From a checkpoint of a small transformer trained on Wikipedia: normalized queries and keys.
Each number is 128 + 32 x the weight over its row's rms, rounded and kept within 0 to 255. Layers, rows and columns count from 0. Numbers have three digits each. The size before them is the row's rms in percent of the matrix's.

# down: layer 4 MLP down (transposed), 256x64, rms 0.223, rows 161-255, columns 0-31
# up: layer 4 MLP up, 256x64, rms 0.233, rows 162-255, columns 0-31
down161 104:156103138123119160127145209156074164094190108186131117097135134133152089144196079139156151064138
up162 096:086185185151105161081160130136145170141151111106124175146131124110098166141117189101112134136187
down162 097:095148099149104202111125113115156086049155088138114160141137071172120198105119134103103109170105
up163 112:146146183150133072116097119128191141141122138153107104112145168140113176102135074137130142139184
down163 112:121140123118131087156157115140177089132125131147142125076101082169137143121101080073078145089102
up164 092:104115108105099140067143090113101092181160135108104121165123178109147133092134101170136129177121
down164 099:165117082178111134174130119151131183094099142171153170102094178128125139165118176084129056148183
up165 095:081077112133064168129172168186116122090161148122165141126127146183108199071100126144118123205128
down165 094:140109062163091139135119143218133173093096132176170146148115102193069122062199120107127087104124
up166 092:160109096126070170120141130141143134205109163095103086156096117117124126127129163175079122107116
down166 093:115161136124134121078120121150138140119097108207125086109074135089108199109110054140163122115101
up167 092:105123149115141122109155146068162159164143097089119075150109154091082133110142166110113171177101
down167 087:171158082108147138112108115231117078054106180133127130113126121123153141160118114136163090126082
up168 093:107153146166132107119103172121136149107136121133133133130102162085118165079123184133108096161142
down168 091:126154105110127111135134183077161056141089119135145177187103036153143142180164125088122124169159
up169 106:133133127133170150079115167135129138165124120103143107144098160093120153134110217129144201113090
down169 106:146139177145088095162164092178145113130077113122142147114058112087118151170134112141190113165129
up170 096:145063110110153101144135205114143159103088112112077099113167138139187142148140165212140202116103
down170 096:112056091144162156113151155135114176093112112145142133110128109114111090177142093157194120143103
up171 104:100143159132097086116103088137098170139091198109125136098200176095117088164101134125107190134171
down171 107:135126073077148136151125150143068106075128137123176143103170141056146129102074120113184131142150
up172 095:139094110092142111047129169138116104072092204135136117133182128080138145040115122128158154108085
down172 095:140131114093133124121093096131173204158156123132086097082125100123160140193086116085147112208083
up173 100:154135166127174091109199142130166073118107183142111106144151100049124136120104152142107091149177
down173 097:042146049161148136151110143178109130147119131115141196101103084127109120063073101120140116090143
up174 103:104094140097129056100095165162111125112155179116109172135094168083125160148104089146087098107107
down174 101:136132081157172175104140183140091126083194153163178161166171171133113118197115106072095119112167
up175 106:103176179140096130141114167151198159138105154080080104171089196094081138129090113124136128136156
down175 098:134166131115133156113057121167111150141120151108141098110096123170134107117157155039162144134108
up176 089:110127159112089083101151095196161116115134092124064130144121101079075124141103128177059116065196
down176 091:138132070159104166120103108125115102123141158096093179137140082179114086136183083094157123156122
up177 094:158104155078055131111133114145128042075119159120131116148117167157119091144154146147085134135152
down177 094:121157138125154148198156173152136126147117162072100112125086139140060099117176154189155156173121
up178 096:163119110114131139151146170104072128139121120104149168160141163078123129117059166146106207116130
down178 093:182118093158079193144182140158071098095154157163178157127180135167132133132130065148186143139154
up179 104:117108162104110132138172096086106125101131131086086132129115136115138143122047158160123106112151
down179 105:136109114125080129124153085103144144153112122179113149179142132136166076116135164152095052083080
up180 099:154122100100071135132178154090114056134169096123133061133158088100121187067139140163124130131125
down180 095:105110096082060114151169143138138121102196116101100112097170089109096109101107123126159103152102
up181 109:151135122169136108109139106112113110144083121122129149135146177106122073116075130154105156145174
down181 107:166143139101108140098158144137121129096146153111135119115118051117094178157122152117131120119098
up182 100:134114189150077060132113154138145125139211109104150105148158102116087193083141112165101154105116
down182 097:113112131099138072098164115162116098073175212130122120148123100157037111114142106120114106192095
up183 082:128173094102111155039085102139131101160161149152112111091113121156121172120125111135148195102114
down183 082:116140146096110132197150138116156156123101158124176105159162146097110165110128076107091120105085
up184 098:078116141140160109094128105190146156110158181127097085201115134164137146111086104156109114151125
down184 099:091071132098131110139138045130125147178127128174134172113150131114165157109142079120192073082143
up185 102:150107154116058140131170182102128166172110214144143109160135178074168133106157096156104134105093
down185 095:116161129129103130138137127134128152154134123140107160097144129066203080109185017136137112110108
up186 104:134101109121148098136152091135139158117103131130136063197128140158114117149165166144142121164089
down186 103:131116138166106114128091116127067127119169125099136083117155185129131074145193154106178129099133
up187 099:103177108111114160111124144100161010189143143113132124121103094129074104121118149146098111087191
down187 100:179092108110188116087182163115171190109163131130079161157103135186121116123125082079106149141122
up188 093:115067111091088102146186172155104123106162093130136102097175143117156138103097158132132104122150
down188 095:085158131069142085118175110057184176147095085084110083154156132088150118110154137098162091131072
up189 103:133146111141163037107185128090064152158126194089125143135119149135119106140154121124074153196166
down189 105:113153106160072044165147110135142073125141177117134100116087178094132088147125104139133105158129
up190 106:166145114091103115093147142136142120116183137138089131091119113129142144069066129192151189132140
down190 109:085096139140173166144111079082134131159153128127160149102140101089093208096124141088161108128097
up191 101:124140167068142123123127112132158126101135153117052092096117104128069102174086113134147176074128
down191 096:110163075127175104218113178098143167126107147109099125136099080124116124147120202119105063092126
up192 090:185073124133132090075139144161111148094128139096148097098178177114160174056131151124078105165146
down192 091:143123115093200114164180154094138203143126124113147146150105096090115158097089196053101156195160
up193 091:084123183105110159083101134150201095132108135158122165140120108130091129136133138132093182099070
down193 087:149196198136172133172175172139109106130108077116118079175111069158145106140139105146125098169131
up194 095:088126142130163100114108161090118167147144109112145119154092158138060172132099141114089204125142
down194 089:129162162152074156154105134187124078113035176141166077106124112156146124123131144074175095149084
up195 098:164186106142104102133138172086120145200091133067128106174175155081145207138138101126124120090144
down195 100:141124155112097149184085128131199141129127096061134090121083182128110142154170145121129084090131
up196 113:119115139075164120084100143176104104153148168115078135183178143109120157057138120091122115144157
down196 101:103141054173180153082088131130101138076054115157116127118097085149116117111148106126160062101195
up197 101:090091133121142104125179112143104080095069145105135126140182152111199103065082094131067186151133
down197 099:171176147108102151123155175078075084127177165135153078080094082138156137110134153148126091137153
up198 094:046099139157140118147091173136142087143136154088112132157112113148198143092134081149116170133119
down198 098:113107141149110132139152116123132100144133041135150128147161129173106106093143144122187088146043
up199 102:123130167135111137146129112079145113094156116102112053199119111148205151086091136158136123127147
down199 105:108127097087141180080106123108123113179142188134107121095166132110136144138149073096087168120172
up200 097:151131140073125114168113156140096111050155110071068081100135146146144129152095143139122173137113
down200 100:153167145130174114164084153101134128151105102146080141081069156124174114164094159120148137153154
up201 106:093158084119179140115118115148162074114101144155092163135128128093130172143083163118143191134161
down201 106:176112166102126143139190105179080146149160134215124173144120145123118112113143142155136137160132
up202 108:162208187139100135133177144116141121121099130151133115160148113107121170103104141139149137150093
down202 112:138109117092116118168096142150139097124123152153130154148141107103171189160146094145073121164126
up203 110:080145157102140125060114168172143116117096175089154112132060175100134125096152165128071133134104
down203 109:189164157129136170099148145126144197049122148111085135111127152103113082163144160147098162147108
up204 110:148130209128113124096109127114162096178097117088151061190086140123111174077123127114139108125191
down204 108:102144062155133107092192110122175167097103131176190107135100122158188170120142122115152154102107
up205 091:096094123120123146118117168139129110106057136174160158170157083092163127100089149152068136135117
down205 092:093173112129111093129095146191115113074109124195229132079075093133156196143120166107146114126107
up206 098:097143107109105092091129092120137113145077116139121167163156149107112105143162171100104158143114
down206 098:061129126171110119182087121087184130124118143126195167141109122129120112106192127150122125127140
up207 103:141166096095089131110143129147075082126154168147126064098183133135193181117098065140105103097142
down207 102:195131145103181148189135117118141162137125080115107174188079113106123105124097143091124184122125
up208 096:132080108117143139079054137098103036126151104132098168117154102082100187121099132139129115121122
down208 093:136141103143088139084123135172085127044128134141150092138171129122086121105106123125133124140083
up209 099:110135119113102183159207111163171054161145195116101087136116185141094144112114122108102138124149
down209 101:154133067135135144138142162090141097129147127115148127080079162148132132124132110140156185142106
up210 106:134148095136125131069124174190087116146135119096142147109144183151063130114117177124041131082113
down210 102:131114094112134089139097174170083143081142153168227120090165105082086103152093144168158179087122
up211 093:123115172178097150087112188143185107114144147132051120140103094140098189052153093150077152108189
down211 093:074110152108132116134138199136172183123124133115176139091100132117097088129137163133130144177161
up212 106:116153156132133151140200125124176126119093133119120135110104128099099141130114121115128186146100
down212 102:142114090150175102190157172153153120173134145162116140120142131100162180198131100081128157083124
up213 113:088101122077130143097122122112107084151062185083053070156194106055146129104107128117113137127112
down213 096:112124085155156153095076091140100130065080125145139105114127094121113158113153121128191042116184
up214 109:079054126171103103118129153100131136121173120099160144105168138163116098070107127157103120187137
down214 112:100124141140097062188170115096181140103113083081135113125114125169111112110179154117193098108111
up215 109:163153093125096104156124120103127142091063089062140091105153146086159120145142159188095124167117
down215 111:152125115116146139192153124101092144132148167100150136109072095095171080123080132125181114114135
up216 099:138206094153115106140104105091109132150130125109093120113127164118161130105104143149154074127165
down216 091:066070145109155153099178167163144104112117142143129108122113135100094078170128143159084131145095
up217 097:083081105119130145133157142132192107125089171130063151140163128084052147113096114167110115102154
down217 091:214147109106149154134136112175118110133119116070099145099120153145143149194156107129182103107142
up218 093:098112151109123077148148109127186160176096132147092118161092084156088105101157148156138126131131
down218 096:177167132141083089124089123153096169147154178054090155134142087112175118096134120128089075187105
up219 098:064086110072152122110090148101171135151121134134157155167153098116121154127145129132147117128142
down219 097:090138123166168131166137095170110099106090162125078130092055179144139071106149132079148101145085
up220 106:083110150099117075137147081088143197172081144108113141154146107125103134125129232128095194157136
down220 107:102143126110117090166110109142141088080175156188103126108081106098169140213147124114118122145095
up221 096:122134132113086128072153115093130134168166216106142111150103115173136135120139183128145132116080
down221 101:189141142150100139129130112177104098099187080122194131108113124131141066100172119095143096126086
up222 095:149080168145107094124149168145068116175094091094138084123131167097128137160137136207164148088119
down222 102:108088156186175110099161168057146158105127163157133176107142068115148128152159123112134137106143
up223 092:145128143149160112131107162142170093172160155069129171204127149136160213155152096141083132117091
down223 099:136093094137173142138120165170157179109117107120110159154132060052110117134116129139107154133141
up224 095:116100115140119163129125190087083082085069197078093161144155143116150159095125152100105164134124
down224 092:105107154108112138159108133147161195120101105082173147140143083136182167173123139065102116104091
up225 103:157060121153125070142134177084125136147125162151121101165183072139152112125147181165117140121164
down225 107:190113150109134163132122171136099122137148153086162184089091124169128184136122144088100175153153
up226 109:080116142134106171110133155105154152122140171057135132178131133124126156094116197120144125103126
down226 096:113111141112085150139164161155122144119038109177177134084150117164175114155161144037139057140130
up227 099:136142121165100126129118103139093135095139111171073112118130161178116176109108177114115080134180
down227 101:058043142105112091145130154135132136145128151159105147083111174122131138093151136146113072224116
up228 118:151102091126102097115161136115105057159195186097116119198146124102104099083116095186118136098176
down228 121:146073169129136185103177085166134140098138106114075123134136143207103101068134118205124154141110
up229 114:099146126145111105097215099084171151110108156137102093149119125073166175106092167161097100165149
down229 116:082121104212127057161119105104087093129067117151148102140049117184102107103134121152075134138183
up230 101:129124116136092082121131142168140096096137158143174067082107102121160115122050156219158178155134
down230 098:133177117185140133094140155153106140080152130110132137091103101146131113155132153146143062143081
up231 105:055134136062086122051140138116079097150100153141119116174113149160101154092098175144084119098101
down231 110:146139108097169129142079155102130159141164123093145090079149159095112190177130163134105162108162
up232 096:129144151138103132135117141093108083149166135123161121164185067170138110105079089173117211133133
down232 094:126108167135181146099100140087131138161110076147142065077128142116081178141089045120137144117082
up233 091:152139110115100125115147195093086078135146138153111100171172140171096162095109098145049134147120
down233 101:175076129159182121158123092066150142188118091144130138120080152109096153150166151141111086075161
up234 107:122122167143115156098154101171133153191143186144117123129162119094130158104105146146095066115110
down234 115:148100079119195085169110117110138124115096176091134067160126128114115142160208164098133144099148
up235 102:134118173087132162094133119151150148158114198129161117124146177138093132131122159111075164208117
down235 096:115139107160123177172153103115108090128127105097076136148144111091110136126173100118161131112060
up236 105:151156109144111107132195118127089110121102177138072147126110128148137101090072126136064145180138
down236 108:123106176146093140180123125091128108179082133115045115087080117176125146139161178085122126129148
up237 114:074132142094108113128108142108112149077106144044158124156126186106137162109118111157125117179084
down237 109:122149110111076134087172153175074117084104108126143122120140115152167153084119145165109009092071
up238 106:095172179173148100107128139142135123212080156073088127129147138081126150103070097117124133138178
down238 097:164134095118175155149119098135066128096175170084154106135091144157193124133173136137093149115139
up239 090:108097147116106164137128101153152130138111179113129142135177173106134117051124070105119141121150
down239 086:117114120139083063104157148128162133199165106143116094186106075113150141177153067169086149120120
up240 099:150131153127073124130210171158108077127113126133082072079080155096142154121082126157122102146141
down240 106:043089130138123126115105114088152153150099085099150120131122145080113174148134151092097166147139
up241 107:173122152150077169115193095160063083140107151099087058098104140106119101121124143158131132132126
down241 106:071142152145156105104119175101163171093142132131165158070142158134185180127119147069123152142117
up242 108:159106145115090103105152190093074138122123154120157182149148101146076140117090148127122108131097
down242 111:196122085144125158136111159149087108134102143214121175137131182174083090121123137147156110167128
up243 106:136138151073116147083088169157165141147156119106094103141166164151176108147125141127059188113127
down243 104:126100122138138112172171118149158127136098146128183089085165107131073156145096067133122133107186
up244 101:152082124144101142100138106145112147159159154092123097119202158073181114165138092118107117167169
down244 103:116069156146107179173089150163131158125096060154205109111142134124148138121124135059169131148186
up245 106:098122162094141169078126131145187129112163119127105107159171191088120186075137151114105175104107
down245 111:144089125146164098125121083082199153168084128109107107124108140126091124109215086093117161105167
up246 106:090125151070149058116111157123108137137164119099096071146112134108072108116147096152111117123088
down246 110:086094098129146156140143185106179107120082095136134089090100132083061101127168175155110122213115
up247 100:143117120119083102138158135145091120126118204136111120124146180105130123149090154132126140150153
down247 099:153145115091078171136148041150161106073146183158154079137140085143101081177096100120177117122159
up248 096:150140184092068163152151078116102120186095166107134128136110173141108102130097126142112080179117
down248 094:168123151110180165096097169181151156128140164055103156129155120147133152150147161113127162149106
up249 104:156147187100071066078105132107119121132057109117182098110177107146168127086156188112155169128137
down249 100:139100100134082124137082104150108093172130172157105160144124154079183085114209087111138077136179
up250 103:112082085163125131121130172077090162105160101085124095145147161083107164122111170126121152151106
down250 101:117144090133120125144117105203098119144109157159116145120122148094113074149118111133106095155095
up251 097:134096117076141095042094133132077152106166108104134097168089123143139154132109092079143123142130
down251 096:121125163074114142149119073126140063120090157114119168120137145121163133146137133102178100117175
up252 099:143147171106095157133101136180112203164121149132111063094176172137157146118132185135088152073129
down252 101:149125132097152126185080131095168114145110127099133101115121074123109160173165092062141122137053
up253 090:100128160110171074140107119181141036121120086109121144137161178142106204113137164122134097146112
down253 090:075134186151108173118088175096114167131091144148154110149091128145084128092163152135128141119128
up254 091:158146122107146115051124097106148142193157154118152104088191108117176138110138117160109177133161
down254 094:130096157111114131128179118114123119138085059112160144050114132118106147081119166122172199094167
up255 089:094121134157133159111134137104145159187054198104151143142178174141120092070169158136114159170116
down255 088:092140104140091097118134113129173166141191107104132144095050066140114134093131145117135128123109